Each number is 500 + 50 x the weight over the matrix's rms, rounded and kept within 0 to 999. Layers, rows and columns count from 0. Numbers have three digits each.

# layer 2 MLP up, 512x128, rms 0.162, rows 278-384, columns 64-127
456429507484498512501592499534426502497512578542474471483537457450510434640424569438421372509377627515447484541540537498462513440462512571531523541533524440540535473444499447523514543451529423
513483529515491529531505491527482402403485536602451487532490535489384593474549505495556504523607546542468487575471490448434461497501501501512428531468468411476492472485465535527527513477491424
558358576521486490450572507433536455578536475541530516506544504431455532509390553557515517497498551362477607517509525518462512489546436521549506537522541554525401525447535468496566461525486573
559438372474367489534538519491482437410499484407470566509580541519434586505521513529499439521466566484522509516505550432521478480430534463460530573417376484453546617522470542433513488367508455
513510514474496466498523490436390459512517499460423489500513472561526430465506537553495530473562531472492572485511593459430491570433491541553487499484449558617593462571451571525484450441538491
611439521575552556451581459477515520536454517462531484503471536490445535487483515548477457561445522471516551537503457422408484476445465470449557580527532475471434543494561450490531543454423533
459466499422535467478557486448516400509441573520553513503518455515446573551479557467512458483509516542515495453476508478478466495509499573580467463444476469480559561458554546488511535480507491
503460570500478529506518443556363394482557420621517473596500491452500484542521486559468538504564570541556552473529513529430529531492550642558530542619479537515408495467567478429546465499535476
476556496405547491467542449477514558549429553545534476480581567505493580468417514519482552509444505528502494599467559445498403543420433470611558499482459492513502501594468459509533579446452485
369523443513534497494490535496462406487596512598497552455522587433464506510550485457483484522526532504505458492495461588536479450497522479550569559461501404448385543466522440444425512514537468
567426572447520531511568504551463386535550496561487462552475442524539526473540551506575531505565558486475537534461579560465481522451370524500548505509514485401444434519560481574462485438455480
478534417548454458562483542538521434432459453484492567557547513526460528550510529525447476576560561536434540474562457466477405468594491478562364454458381514405461448546468477464526427522458452
551488486556433462492499486508475542397500583538507506504560522521391593393471473541554495552503490501488552562496574467525396556564418528470461527459365458473499482618528532526549552476434421
505501434530362419504572476511513448409507530497475497546526502524462503539559506546475483498469617493554487599449583608487512551491532515534511465474411404433490464527538515462454460461476432
517416388546428521466563478443544480397575449483511508538640557445518548413471446548477451547467567470500594568548601507475473546471449437533587481421423450404475541565498516499428457486479469
479491458439485552581446440554471534591464560507611547488603485378457552434422554537483423554480565551485581579486502414477432547532364421484518480450521423405501477538562414538566560453458552
464537458500505510569498508496525409466469508585471445527500466561509527542490485457498497564540511572464441498468499518532422494453530560561515539433467432552505576505425501462462508471568465
451518482521497544455529434564557455586490587563610533512554502499442576516490500447562534545653467536521485501537523525522391554400423509572481430449466401423476526571494506548500574590498453
576421533429450494539472485521428536462583527470548571485624508481432488554474594513445485537561508432446495568489569551482452583523465536498421465545436474455477435565539520499527476438516446
443550447631485419500495405441497498411539534515516552471479569501413492471632419539467456524564551534547514503544454502455493537504525459567514452511431453541448470525589463577429498589516472
484498540510512357472486472471408456556443528584522467469521433472479486563514455465531508488581522441517618565547537522481528498426471567503489507555513475649517524492531495505458569542560441
510454457558381493487422524530483545498464600484538470520517446533548447473551521511495530511546583483573623533460556502494472532495526479486499463542451484462476434571529498548418530542432415
485534509558456479526466508462458518549543523590524533534444494414461507513552541510599466539548507472458492494585541500472511513539545530564573494498517405531488481463561498521500460403472499
434503544394477547523525466524462452448399564555542497464531500489500572498388525483459472546500529559557557469454527543448451469409570552507440567521498439482464493548453543497459576522610475
509448402547465574459545518515445433376530459450458446547465478607571548575506435524511539495588506499515504539536577568491462535553394457450479504436439559472472502515533505508381533509553424
557523456386444471465466465421411436500532542473497451444488500569459505395597464506536447476591545507498470517506442518482528590531522542529608614517489506501533527528517484518416622472568502
458484567516458485449450463549356429561539481538448579405513441522434513394558493483568426548567490588483504534496534489440477501528481548567523472580492480553547497517554513499427561408535511
467495474477394425545502514539535477398437581504430516483496543482470548452485553471422496486446539461506562490472533571428473461499514559557417504497422458517481512463518506476529483354495506
551530449471432508506499575462461543437507418455455499558525499499553487453500453496510425599531454492439526643547592503495452504496570494524541484478409467482470493532494510507504474421486518
491521526559474430508480453455306470582485513507432497542570465477546479518490567585509488569505540448557534503533622451423495517487514532555532393462501470593500510529522520554467432400444505
510519513537391475572504460475509517495491516554559530470449502468409645501590577489509519577522605486496576551455495443514527542463557480448460475471515415511502554459508461573522538510441518
508496447481448432487529497431488437474476486464453561502542519460416569431535539522558512526537502443543520538464502505455510492534442494464552494525521541542503478475521403424436457510461519
504505498498484501513506502504499486508490499504509504487502495517487496496512492501504494492490502506494506504490494500491474497476495490498507487506499496483489491497510500508507496519498506
506498515486506473519587445532471531513469528519582496552499528474428503444522550575490406545556544525502542515519476457396397530503404478556537550542503508527459585540558538544580546400445528
549469448502473505599561546544463398577568446483524550582510424413461501581542528527487510477567513472532526434527453514526529478421503525510473595538406440498496600464567474511557504502486463
472483458465512461563503453557469419539506485569485456565564455507500509519462528522513518555551500480520527510443576471488501561518503498491489500533511426473500447555508519451465502504509495
518463523380508551500653496462443495520494546558553487520560457497447531513475494464498558524514510546417554544530502514495461443412487455532523544541505469522507565479507476564455504510511590
430479457562466500471546560581514595495506448581577415464480447402557452546499541358481476563480571439434520527529551471469483401457462488594577487508527491553553549426539564521412488578545554
444474466555490469455487545584472518477573361528512540460473504512486492483526505493503499588590483477419516508549424412421413489424464483503471528598500543580556521502580561440506516518513505
520569429561517467421505447513459380469560514510471488516508545512514488511585534577566446491534554537508465494606581439457456541472395483583481475492407546612533516587499557494479429509482569
483547498397495443593521486534518486525509605495550564462507494522465530491555514496488447481451507488435533568482491476467432529518451532571465552457493516577512511530503548455544574440462539
471454420515481447453450520505457520561520483531519494428500506430480495382495545469476515572508502518448524549442465474484412499495476478505474520557533465498564436489517508420486519509565491
539508395493486484440543496428501350531472480493440516490570497485515486500480551481439503481543477465524466494458467535418464492366484572650456471565441482543492521532424465486391494570528532
401507506561443591506476506540526494408497519607513449482513446479582510441479538454496434575554491586478520436436521464490420472593485415509560535540475525499508519588457524441440467507559517
529462511545500497499588404435532437401542531469505532484580508445404497493548583528448419513594452500539418568506493534457481532528541497554507426536455482550442497539491507514387477546486573
528594505485553504447478476503548454530543427460444507457538557542545523511525474450501479598549531453504525505502500472495460493496501565507513584549454517516532481572578464504432545489541451
581482542535491484512459456448494456548530399492525545460447443550446393502537582619518550525559593472554550525564580450433518527424538534505532533586394511497382501468550499577549497397470534
444475567528402460477407468547376416421435591594463601458586575492430512503534543532506365548498511539440464483549546517526415475563534552532422500485475541617520561542512586440526465454533514
474431381509489411454556513525507511439480590544490540480525541335477635508475510466464398560520484484412476541468482460512398507464437513540449504567530558603473502494458520393484443555500518
486476433463460374595435508469522501523555606527520511492566418450449475456527550487522566506581496485461468492511542414499524592516581528492602443469482495532488518499469627482469465564422560
443548459583420459483513559480386527484490458579492511485552533414494519486560462451524380659499537407439547527573523500421431483555470529480470571509512478528497516468494459530426479456554429
543484534478393417467415464575426489499440524560513521487572467503494465553464510539513494508558563495574501548472580380441511534429489556552473482633524535478458468541488566424500542473565491
445534462539568513478608498420428479521539448547528619479520508366468513538449585491501477566528495584451452495531453449479436448494481492577484478503478484485453485452509443401483452554474540
511446470556472405495525470508493448492536553532485566482547523487475550451549546584588417549528531549466533564521519444406417507477444483583510479468455512449458532518579622487542559461454491
428445499624452485497513555559379538449472619605498486554510531434502525598563564519542370532443530455474497485533508501503476466563479552469474536527486492532497489514545530481545517476465414
459472440439442544508457498486507532535525569538552507421532472503505601531557514490619588592569515493508547567467511515496524565477511535463522540487496438476457502508478496479437612455474495
467374485439555504512580528542411516431457496435555573471532530487434527462408473564406466527493511474511534450494433598468465449574485574564481567574517458502477397527559428376500488505575501
531510486499497512437456455443529501568517519483551486450476525456490516482536582458513541448660521505470513563506577498490515573456454528489641577517471497543485510515400513566441543535486508
462446435568483536516417606453497517359496433525557519430459404427558457554408538498417424546527496605534503418482508496458439501604514480521499468502537631458417465451466478463475541448518574
560365471509492549511545485583486503444522502474564536490574428510531442538435669516448502473506590424528522534453603490413526514423479567529530475579424368430537450525502503474437585532439466
442512522441409484595469503444497505409473439576554480531626541483496551446407478541443521663461543520522436524403525461519456435523530445513545465427452414442509500592543474484407461450498492
473464439471468448486492554436431462533496556515475604488514496526447530481480580567509554467540550535537525542519545466479466555447387544505453486460432553504442558542510597471521567536493442
452468368524487528491517500480496464520446519544505471525490500470476542562567530538485419537493675514545547557474476521518522514512476582533502578495520509664412535501550434529527590495515487
508459482552439451508512507535532417426516472602470517476499563545465502480552571519566529490533587384494497548529538516509500456479451506663495535468489509548381597475571636452507496485521499
455494511509518475529522577450491537447466433544465516369442448451523467547502519469477522527522520532484590480600513499380512521494511585589509451475506438414401442455503468518458616439606419
497467431530450491592438510503371477540443449511571466486548429461473491581495550564541515508478514448502548483551508421460542541532522509518476423497449448584493495504467492473561491472440465
567448487507490482409487553460464438550536465473527534446561508583486498497544524506596444492461577440462524548590550536509484439494440476464526539452424502568599472514562502450487470452547450
472466491488459524478444569455538533470491466488553525505439415537496477432467464504462531530602456465479546454464503526483437529574491631455507523548497504444428434512585522488514442481596471
419388450557496502412538509515530538486570500528484613537422511419406517431503543514539450496537515490503490464587440497454485522469489489548603526623511498527517504484545462410491417515536514
408478449542510536373564505474364452417570507526463567446426474430418459444554486546485450533551484572491481425584427531453475592602440500512481562548455460474470446537534472442476502547496449
424512476562415505513558505501423435412424484567529500543561438461530537562469549450550533537462502500474643489541518464441489432440576473551514503434487426460521618484501623473514518499467437
480460438564491487586554453520490429438546539524488436585392489476497565476654539523583524505492573464474528408507513463467467501491503619550474500476457590487365466526544583572551544509417524
494469480514559466510521580495414423538602381538550501554660480409567426419434561512480421534492473470493527494523536507490465473520367499543589475529513496564423441489560513500459455507526561
531441513518403473543571398565479473509535541541564478496491463450522464572477463527500444556504533392516513538495509508493510525476557498533523511556461403468442429519498463519470472550459527
404485545480491479474484565460341493432520555593473588538502554496480587507486532589561517514511487552535482433544534452432484545526472593566422508545489486452382493569544562545501570497483444
448553494489455460476461517493477433426557481488486577513640556459467501462547517454436479463538528489525584545606498586532495504479522531546497534552363431519597507557502495556465533462532486
491541451499434473452476509628440472504482587650530536561561593467506520489491554511503456538511503472518442454490541472491531508470564570522498486570490484471448412504465508454518483466486524
529545509544493376464488441514387502527530507538433500469430523454452427513463416495500573529542510529554451449516604396453510524374525530549529471533461486472479559521536592511372537509587448
395469374604486404505458418431518483458456515539467487493587518435440584392430534572482486510562557519540560488484585466532478573569469511448460453453468476545525561580476539506514488533518443
439496493419503434507490466564481512565451563556507504492551466501423554494446485540540507545561492563455514580445547429437436534505461468559466452468483458561531462588436559407546500457510433
482557470574385495545443511468467544530563480573606518512537419451515581454562562560570514555520523510561605508481568461468535533506530459467584401450456373492517472586571438550467497503451477
508469400564533481466445585459515427490501456468456529499604442513515487590450574539397473496501509564507444432559507564463471544469482594513450506470385576501488485514490558461410493480495525
514484493462515510473469439478477518483391543453573560475546491547490555546499527541500438530532492498539596385533530459403468551471554560532507454568489524487454426620517497377551514464477504
504432510515541489597543467485482427466563518493568508526544490601452480492488521562485389509557517513468527420512461419522471563511532569555544528544405533532446458630445573470550592464548531
412568523507502455533512548546427502507392491490481583481519460520494552538483476445580400557492519475472534531512590507433433455456514530576439470402468442582559574496553562514535510409467412
502516450477500478510441441467537417442547582589544535457557524499429462499396490477377432464559448578532488549532504574471508643510482679527486512601398503596516483591478475464439475587570470
407553596522432499491514495591456434443494441661514522588588504554511498515508600462599493587536508532500521513521589562512500556458580605480486509528465414505487471564564547537501565489492405
443521496571437479506455556539498519421541526544493564464542534395521566448498480508520392553487493483461604518512520455509395547561452484531482447433498509484419475523544555472523535539546533
474439500600511387509475482552415483466519472484453495479507478496556479481474514509432398487499591491535485451608561463435516514509424583501531426578422448456517447489475512480461517470527541
464584463530473392586431476468503476430494552581532461550528510484501461508537480548483468480544553479525539502552580528447516619592553551507552473520414435516425501533516475591532488492483454
448512560446469517507468557621313495452510493582485530437531420437493581537443471540621576583593480571510489551502605431476479572437422535510539464507484417492431404537536485494451552458587514
521471436447521489488530518470557550467545523445455469435498565412508491448434549454452519495518498380482493518418557530476508495520551529472603503527446489522444425510470548501474483530501488
557496471562530470532556402600518522448471557577482480555539458572492488530525503508545490521571495456521443497510600412472470558436500490635571503570475456444482464625517564493493552517473463
461450435586464498597532552570514481353493517541463401553459418458506466580495493444525442583506466541417489498528508525528483555528428466509512522471467433474469470484479526549492502467497427
458454483501556425451562503452361510416478549512512577539513568474453556539435435488496484540457478475388528479625433509486403463551496470593457508491420481426426450530541533448510489486473511
501493506493496508507507495501502505503502501499482487497498480501498504492493506509503492493490491509493486494501499486495504499493505495503501496495506506490498508501520503494489514512494499
585527552496438385562516505520489515449579514474548546573414498514401580425555504512580541548655503499430459502456532488481496514548512560509551490505461424443488478500583562578477514529458463
523545437459544533381602512475438530386507464479525501495576582401530565486540526455410505546551468606518495467528558531432463571496463507524590448504438519564414480560536564511444517547481572
542463447421466475529505514501423491470514421521498522447484453465498504563522585489421504491594520557424530508529469563501512527496531462474560563591476587509514540449482501485449486520535524
491457492561447339570530501571552396453479492539515507567514465496423486591469477444488430548517539415529490464481468562455505443531389504543477502508460441556459522406541518466500486494502444
575516482479500538511525541435473535530539457434493469427575520498510521413575557562602469526506533495557465618616628404468510589445481500574574532421369457502508474608453480626509587447505476
507525459547508409475560490441461489493500461532521527443552548477455420466540471506489480574461614435458519559482515464436443389507449452528538549498535483572530574442544491457438442448488492
413475525509450482476541466428496427401459549609571556481479482440458487648440506477573357490475617548512532496534491556418495424472533527542476594485459394450477580440564583395547462458520434
493382576486461465394554484505430494497446524464482677380525558437412591473464501510464406483514588501501626479489509489374491509536503557551413442545504477581482513512518452387480470491502477
468521537552501473504482476493506534458435532523434437509543527477459572501449553506513463545486576532557507509519532461497438540447497549526586524477436429496562476609490498572541590452505430
545387541472412464466565421557529390546441580493513460502528447496505496567520497477513447486588490449497544528427497494478465515504492582500469427498559481553507431464531511508527524436575535
496480411597540472551433558433466455496517456478505453491504457551472509412558498475507488575573485604473460453497495429549424575545494523486610515427413499643544498565499523512463582514518504
# layer 2 MLP down (transposed), 512x128, rms 0.118, rows 278-384, columns 64-127
476540500501489531579531438528507538527454535505574476566498581443467531415457475535481611470554440460536504523502542515548572496438377453503475457529534473480456466514553492476424512515431518
532444520484596540520507522516472552533425588558477388501450466567449518488536485410503494362549486508475440506451545455515475473503563501451404516466510459495534507505510460486639424476445451
506520584603473451547486453506434526509538389570513508565450513545550453670512449480564544509562410524511474485508563572502525467587467511484436528501556502485478481490441487508384502445537579
542516456496391511554485511466419582558415446544501500487597614538543497490482510430498520567444482519478495558511478580445507515493433406518559447503547434584435498480542550516427502489459516
415481507519450505416511496517541517533582493484490517526494539478526520564454575468513447381522486593566508531449475514560483530492516503498467531595518475525598501510525453584677511590510486
469459506489552477443409458518535472537456433442439476387375477460469432507482419387547510464534455488447459566453579482479455501486494397490585548491507521438580497454449511559654486550463514
500526448468575548543421511470440634517452538564453479475454546508468512433490454485499462350468493515421474495516512475538478458536508453509492493490511500562509522490463455454528451510532524
465528528552410622474575552469496465527467624466426583528536453470505525578483489568556481488423535553559503432500442548569461514606519498537530535474514569553589466490434456487517554500509527
541424528468597520510476506523535586503522500498463489426421510451513502467568455443474513355508447494538494549469565490470430478519498521507474505546536511411537522482500517466679519469522453
453420423472542474570412526465525606459452465475471573469510521384556508462494502414546509436425516600513550542480437546566566408547487431500538484504559511528469540487528468439571599612517508
488463479422550435541439497492571464439510530504464539534486484506416498402511527516518506465490478388607457533582405573412558487493572506474450516465530522430491450515618457487555459469497523
441590457577532513488512652520502479425464509469588553507441422495650396562531511480483515535540480495434526458598507617458461525617518483480488444467522636371428397483482539519534400485510512
503457560518467507437411520459424488477586552532387431513560451611544464468547498496496453455477459473535502505460478498568481379498471471556471440488538382558506443501476578551591590536491474
530523485447509528530468481480514560574455511462380406506569483517494593501485416471521449460497492504510394434523436520561521514431505464467516476492529505510623430476464505499479486537556490
466465512555475434522408489445600422519436523539417459500558542536478556496473477518494477442515541542601479505500521589489547545503552541546536530518437308449481432518467459499455523422491482
486397487500485540550467550464533571561492606521478486503450554496491432540493481531430564419432543552490473559526521490469408520476579412506449495463564574477526491498482447498763502493419501
544417515493527520456480515498536588540554454450533575529466595518450481478565522432472435471428481545479432463509461495420504475514518516489398588475514484550520530440515498540558557527544552
476502553439568508614482461517471484471528482559399541394516544475491511546529411553492590558387498540479474523550531446516487360590561455571496446548488504502443557529497519507488493510480515
494504507605426484497488489454502489490445511520565490489431512520394492427399492526505458444474532525536602543454494529469542494451480444515576564629459481573509526398503538457529456491533519
522543464447536455508491537413525432494535591559519496643524553463568454458434556396514569409591466485450451499563504488536531409546522414513506447530468524418459473477473500557413446437515535
509453531566502556441472541544553480517522433515436509485464481527497531500503475534489370437400568523590547546474511465519595428508508515540427508507532399478486485407517452649538554547417505
501501547482568460479477441356542471487581479472533561449477386479480482471540569496484542483453489497457496450578468488465512452496542449478478533504495560554545408500483539532508494491511522
504609473551507536589493514477559449601476438508484506523509497466547442566495500545515496467574497546493528456501562495545568428507518572493553470476580459476518399466525445518587506488459564
469448524527533599522498401458504612456506545500544510505387484516557415391478476532553537404415495423506478503477432446455468446553529551520526510487504530503521551423497499543544478425546559
528480519497539481512490514511633557565489473521556507553483481531523365441595549478523462520412477545485517452544578557528560523481479555444431515460544519462492383474519452517526519418462485
569460625485470501529524521471502531587456421539522489563519638589603439602457493477514535436522509497522502539440506553433619425423520487515535463490499429479517444532474494492491468403536591
506486611376450431515463513499528457512595486496527460461574500524465564582551491570426583545536463432511451477532514516506487439466417465564497546537504509562559510586500509487562526501486534
528535491499489464482445443470525506554393535524485438521537571489461576491487481421511494423557460463470431506518544458455519535434472498454562452476502527518563438506493525478505486590572463
494448524462499533476547522486516477464563439500486509484529508559468552489497423511537439547447587461489584566502592517505514476520420477470531553487460534469440489537586517527526477501378463
443597488494475478529443545466516504517545549406558587466512548434508542492401600538415486418519485536551555506521473470510540485469475589494462484483526451450532537546605452561558566512482481
431478490483561456531539513516471482503512548426482459504530425525476396574497482434555566494496523513470404524449468506514638525544453445515430459465539473447453534472495445512510455501483536
443469548494438529498416521517497557442499544523578409404577599541484479437618430490585570451491574505489452483511486481540454400486573512540575499457555524403447538456509540457560544563436490
499499502502499502501500496501497503496502498508492503501497496497500498499501498499493498500500499502501496502504503496506509501506497508500502507492507503509498502506497496500512502495502500
524471501460494498474465443452508599552488537526470489498445522515524438513485495517472516411519465490477446516488487513490469500510462480526504449512594504469513494501441515522709515492498527
531554579427580580498454468457597507525427463490518480557487560541546507431468531451446475490478529513427502416478513455510469542535476406364493477450537520539413522472420607586541480540487502
502545507445489487517477481493509485523540515476488453510495465504549483526498487551486520499466495499519485524464526502469568481505496475518521478521481515548523459541504497485493492532539521
506428531499571483571431517486532603450550515466512513484426541535490477507519496500557456430446501439513490503479439530466507506458550514535465490472423576507501450488473524509480482570550482
578493520465499551533499468474483530480389531490459567554505535463535529494546521584530542467526436481561523526435603475552609544500513450394519474477496510533551411468574498559434534408492411
481505447478554517463450533488525543557470548454484438461478523549496460464486476495486477568538503499564507528503440548497578505461564436494450555447567604506496467507504471488564494548480508
480498493417419475504525478511534505477559455494467476602452459575491496571511631512502502422351536496568460519442402502544493529477591529542559560515476506551515450392574433487603427581510514
528464519499459494518490536490532513509501515476441508481490540514495490507471500438456523346417477544483487484499522532539431501456536472534466485533560528488531459513556489444729522489503512
515516517510480432403427551583524458607446473502455507465533480562513483463512572456413428587472480487370505493514448563458464533495423517461469539432478496452449427475517550494445518470524506
511533567515499451549508598486515584485502522531517544435467522550540464546534404491521541465556550420483501527480485490494536448538453466488531583461536557542512470541414531440518540475504452
507483493548469490531459421509591541423511553576519491423517511463564548447471566439561335577410545565431462566458406550562518408570458419443495545545534554534549445505524531494521533454536569
509516443475445628488475555479482628484416462502531520364472553463512454478571565520464520482489535488474626535476476497470569488570503543554504586493426490502458564435511530526582507484430457
508575523509539539407472435467551501511434460483490495461483562579464527447540496382493514586468451423498502524441508481510462512455508471511445545534547557543561497545473479486456480499517505
459564559581463495433514485488556523492561499519544537461533572486519522486477435414586541437474398555481475648442428510568529413493555504514481506490500461512586440453514368471567536515532549
403562505494520475451511448552527524500494567493457486514507400540454537566548551459460525465499488490440436488471556496517409471511569490412452502453529512565480459503503604491492537433479527
542525491539456427505519547637495521529497510461476468376524522452497548476487482485436490478473516643511473506576402572504464579403472509474464401524630500553392487396546447391511540504486493
603454603563511389449554442549481531500534539492495471584580484518492575533457478495531505408477547535530514496457547451568552489507481499514505466552548499492502535517568473481562487506404502
519500577482469423440553550432436537539404474537475493478572538466507577492517356485586500519469497475442472512546618539474534479553472483425503489528533557449467532465483386491455453572402439
444463446495537660482481495440492583587535507451509449561425491448553544454465432472499506426486486544509567487489449547480556385553481520443514566443548527444524480488466467577478487491516497
487497583485484556563431543448520561499543519538459557515578537529577497591484490438570534543512504525500519556419574452472502340545489460553557466448613549526457456397438544493411530486530537
541501416547495514465450457428533639513437519509497483509494589508540453482535475586432458367483508565519507444541436482455391537443568499530532432469504452552482568503457493504657497453476464
590540478461501486492419482460465525299402496370494523517542528561478475573529430551527476552572539484550485562467490516485483442516579511518532420468438477428462475532495554436499562405423408
483468449539519544427577453468492470550483549458526515415547534473525476475491498451493479527606491557455495475511501484519507485483480563504502541505546576484476471495553489515524514490566572
404569536456459474495509535567539673486518487508531500509490500404506435606425495470446581571406577621512494474560495573424450546454446410513498421322570512531439569484506548544507555455520461
456440507457540532489559550467507500558468429516513501431460515589564516455468570494537526513494537518527461604474480573526610411465507463460559519571542508478466434497461531475442529454522566
551517466511529585488546505492516566427579529552528507525495512390519548455475457484553401403431465447527400465534516404510487496515386472411530497411536515520546503483342367519627484469551486
412418458536486483522538440486639457474423495535444516453495494519510449622452555431481392458434499428513585503447549467559589462561488400471524509469375531626453531548455543496420538563406528
617482534497552508465539485486521593471569531458527558513417467515479500518571558497542515497486468452548497480545547517482511530546506528428552547539707474505584516489531423480588489522555505
402580500497464498454495483471464454482469407394522495609488508529497447455509507516516490340475435564460531510478519546539564478542533502515475426474510558485541531446526483664651506486547575
516452465567554521531495495548490542531555537454534376436548438415442425475463557450487423534495541553437502500547438487534550596467397488526519442472571480572482568622471483511545590476492418
503526494418584515477388528577446577502515496441534526392479468542482452484453464483710518557531479434464476568574536582495473365424430461574492529477528529479483490576473440471441582530618479
470532436535495462524482501521475510416498550537541484661539511551558507506452577445487492446441433487498507451448465544542594500472524533474434445471494486405510580477477491498491497573461528
486513548467502498435515482407504553616513522419526558563504464459550479475427540534464504429510510573469547473488513479513467475515516563501431476466537505402508413503584484530541527537534576
426502548438429530526523452413493503414450547567522406530448489437492476553421533480452452529324483483505465423457503463444502504437510528468522436506518487504534493510536549524508511458456484
521488526445497490491538526489565375548469550442512510486504521554545531503522381502439466464489519521514537492588530475520574455537464466516476438428493491472491477410477489469494458549488483
574495475512524560474471505486557507472545547520520414519498489519516466511538443516531426524471423396636477515389490646523532572504516481459559544519502535543551509430511510501471455494520511
507523469484558521428375433496437559500504551478443488445530475506499549435454438526471473572531475569541462427555392441437497574598531503528506505530542536468437466431478525467476471432539542
479461487486537566418493572522534534420429433475572457585488529463551483436480410463513567577551476446562529319595530508551556462515602434438567491480562625534527569435456460365529520518525476
521455559528467542531496488546427481541483474492442489546502493542582525515544505420541600400490525531543540495437487426520580465455463512515501503449421501481520463443492503487665493448452541
542564610451437561525442439553526509559609489545472466491518585497509490534552519521571454603467518449433513551453531516487387440527453481443433558471479571507529470589585544464452413468525532
547449541483438590442514576555458529495552479470551586413483600439500521434467525529575549500488488558474489560529512449522585470476566517489545499440579506500517494546499407508499473482431461
569511503485481531492485496464359499419566479539489549504498487534469527554438489511522553554563484525454553442532585413484472483356476537546485530629448477497415501592570652517566488520509519
473444446445530534526499548580511456540490491486495433518444565577604388500536476492448467465465431506556504604416487624520542473511471465498579599473496462478417536450440525381407499510470478
594514560498505577529506498510367454447397457472559509474590473497476481496540444543561585576548503399548540486477469463531529478550468459534468456542528513446429509469522494527475445497409545
558543630569671471575434569520540554432532456476496516501573497458502470565452500434528525496499417450489503474547501473470507432505421442504497507533587500514503510490589503519495437511488437
544444481515492501498516481442554461408410576547523515536468462586520448473513558432582490567553372519541465523572509500458475433484474496490440484533508531424533431534509525486512516549491447
528419500456487514485478514474510565531531522558446465479539497522550457475488435497452531368454474508520444487470543501504395538485527426503463477525558518481493495508476499466727493489518469
455514504464582529544572485490561464465517579498526575481495461498502509443541512372497542469545440501461440529515551549532595537564549442462459530522534484475470446510539458458423441551472555
502477543464504543476521484447455567463465502485499494480452531537575479503551414511571533514441469574497465517481487590495500498589496486472526606443567511570507485464461452476534496538505560
509554483490411594470480528471537566509526534496479537500482527399507474445437496474504523438473544533452394548462454511527549445493436469511503599531542430501540510435502436609538482595518519
577449510636397482497549557459482534569552527483534573476452519505543491554525491471491535353402502538484527560486538528499492447482520478517516536472517555520511523444430440488583491533514516
462551569487504485498535552427587508565452421523483452541531435457580492544437518480484507426541423513523494460514554489526520468522586515532476480523478472541491508529528485450541501365471480
561461558554505454408437564499519453526498488339534504567533454545597471535599453540466459434489448534517480462488495577476541407583544537610510488430489445467476441373436541419519487486437534
507428574512465566539517487399486503443539429496498507456522507484457487467554489496572624554484577497457462415584519576597425429557489490595535519467565528483625521452412486428573449560566503
451487533565492455459482550467489569458537493552536563453549435463540513499444314516476499407571470530414541555501516497563436491547532356451515519499519482502430522505575476459591466507494425
479477443530532502515550537437516508447434598500487540493491561493389509557458500502472549347447524508549469495495554443449635520489591485569467538485541534447489506564510501495493473457495461
478510547486489520475522575519518471522531468440434489530499555485483477424472449489487450416510530520562512469465448532450530516487567453501527545552465506523473473415370438593491480537456560
509495511422573460503501655489458524449589522501561409499494478556526454471574468487464536527395491459588417405483572508533481524422499524453554449480582415609498559476437523477487472546510442
442472585502465543491551577508487497491530488457484565492576378510462508530517449531444531513453527352517549489388612457438437508603484592451500464538521477521537487531539512456460492488454496
471499534418454523494489529575453422457555560528447457483478543450530526556511480561483535433466501557474483563497543514482509449563498383525424471540482524489546464467475462515499460421500537
499491566534498470424457490569414483516480452468454483518403534534530488566552589402509494532381506533428459456576501620517495515537511487467421569531481525413493489410444500553566462404446559
492474586397507473464600453583452563488555560573567492449436450456501540579452470547466596512369406546484513619505507554464477451546497378472543525505478520483462479422431431493446474464543517
497501499510505504495498490498496499500498502503504502494503499499500502501500502503500498503504496494504499501495497503506502504501497511504495501492499501507501499483500498501509501504503501
448530575509399532457506521560560530473491556529574590505495540462434499481425490528521469545662527523514467436482512516488547463465451478388553535507475406469537530418430439504527525534523534
497508434521456405487539440515539482491463448522431489564483527410518531445483587479461510492477466510448440458530523404526551517466511508504506495498481341457485489505563546556529375521475484
527471510449503449529486527537513531471454514480474423561512484548513415491496445476567521463496465481543449435608523459496507435458532467547590417451473491463461523478503506483453584450518550
509545464452467505518544406589504487500532467565490497509451535466494471529564552502477502499484519472385506553463457414459468526579498535491486483468512476480559490520416529496528523483497547
508469530547421570488515542596522522554554450443424475583502576471589481499449557609534562466544538500616515472487375486551471549411420574372564517523526505548583581424480498593643497394511448
540538559524538465488459537532549474585535455484512510454459488515513518453518368451437449483522475492544432556583563557497497399477611536498554501512496456520482553413417522569432536466502489
502475515538625445452570474477505441492460614450506458552480495421445571458460433484470550446547532459544519572485554495544572504597586522539481546572596478377543545508364589485533370574530514
478543509500393562447513595558561599557527569415523451451501483451425597481490490470545498486416497447470394373485439527424468520477477540461523568447579491536534476449429486450575466514376441
616445548507579450493455447557437527421470546363484512460597406490437454463499534558418449524502513530517478479569484553548527477499505545467472455524501472561520558520465493541487468451487466
432511519442590474456517429525463470513526475549456573581450535500495540569463442536502509404447429504505504562477490444539515472538455434471528488500520414430427504485603489506510570556530443
509404442525485435457440451436472497561559378482459436536493499480592535605512428507541508484394552549535427450478507502552543475511600531474477510514396509534534577520464592479571470494491499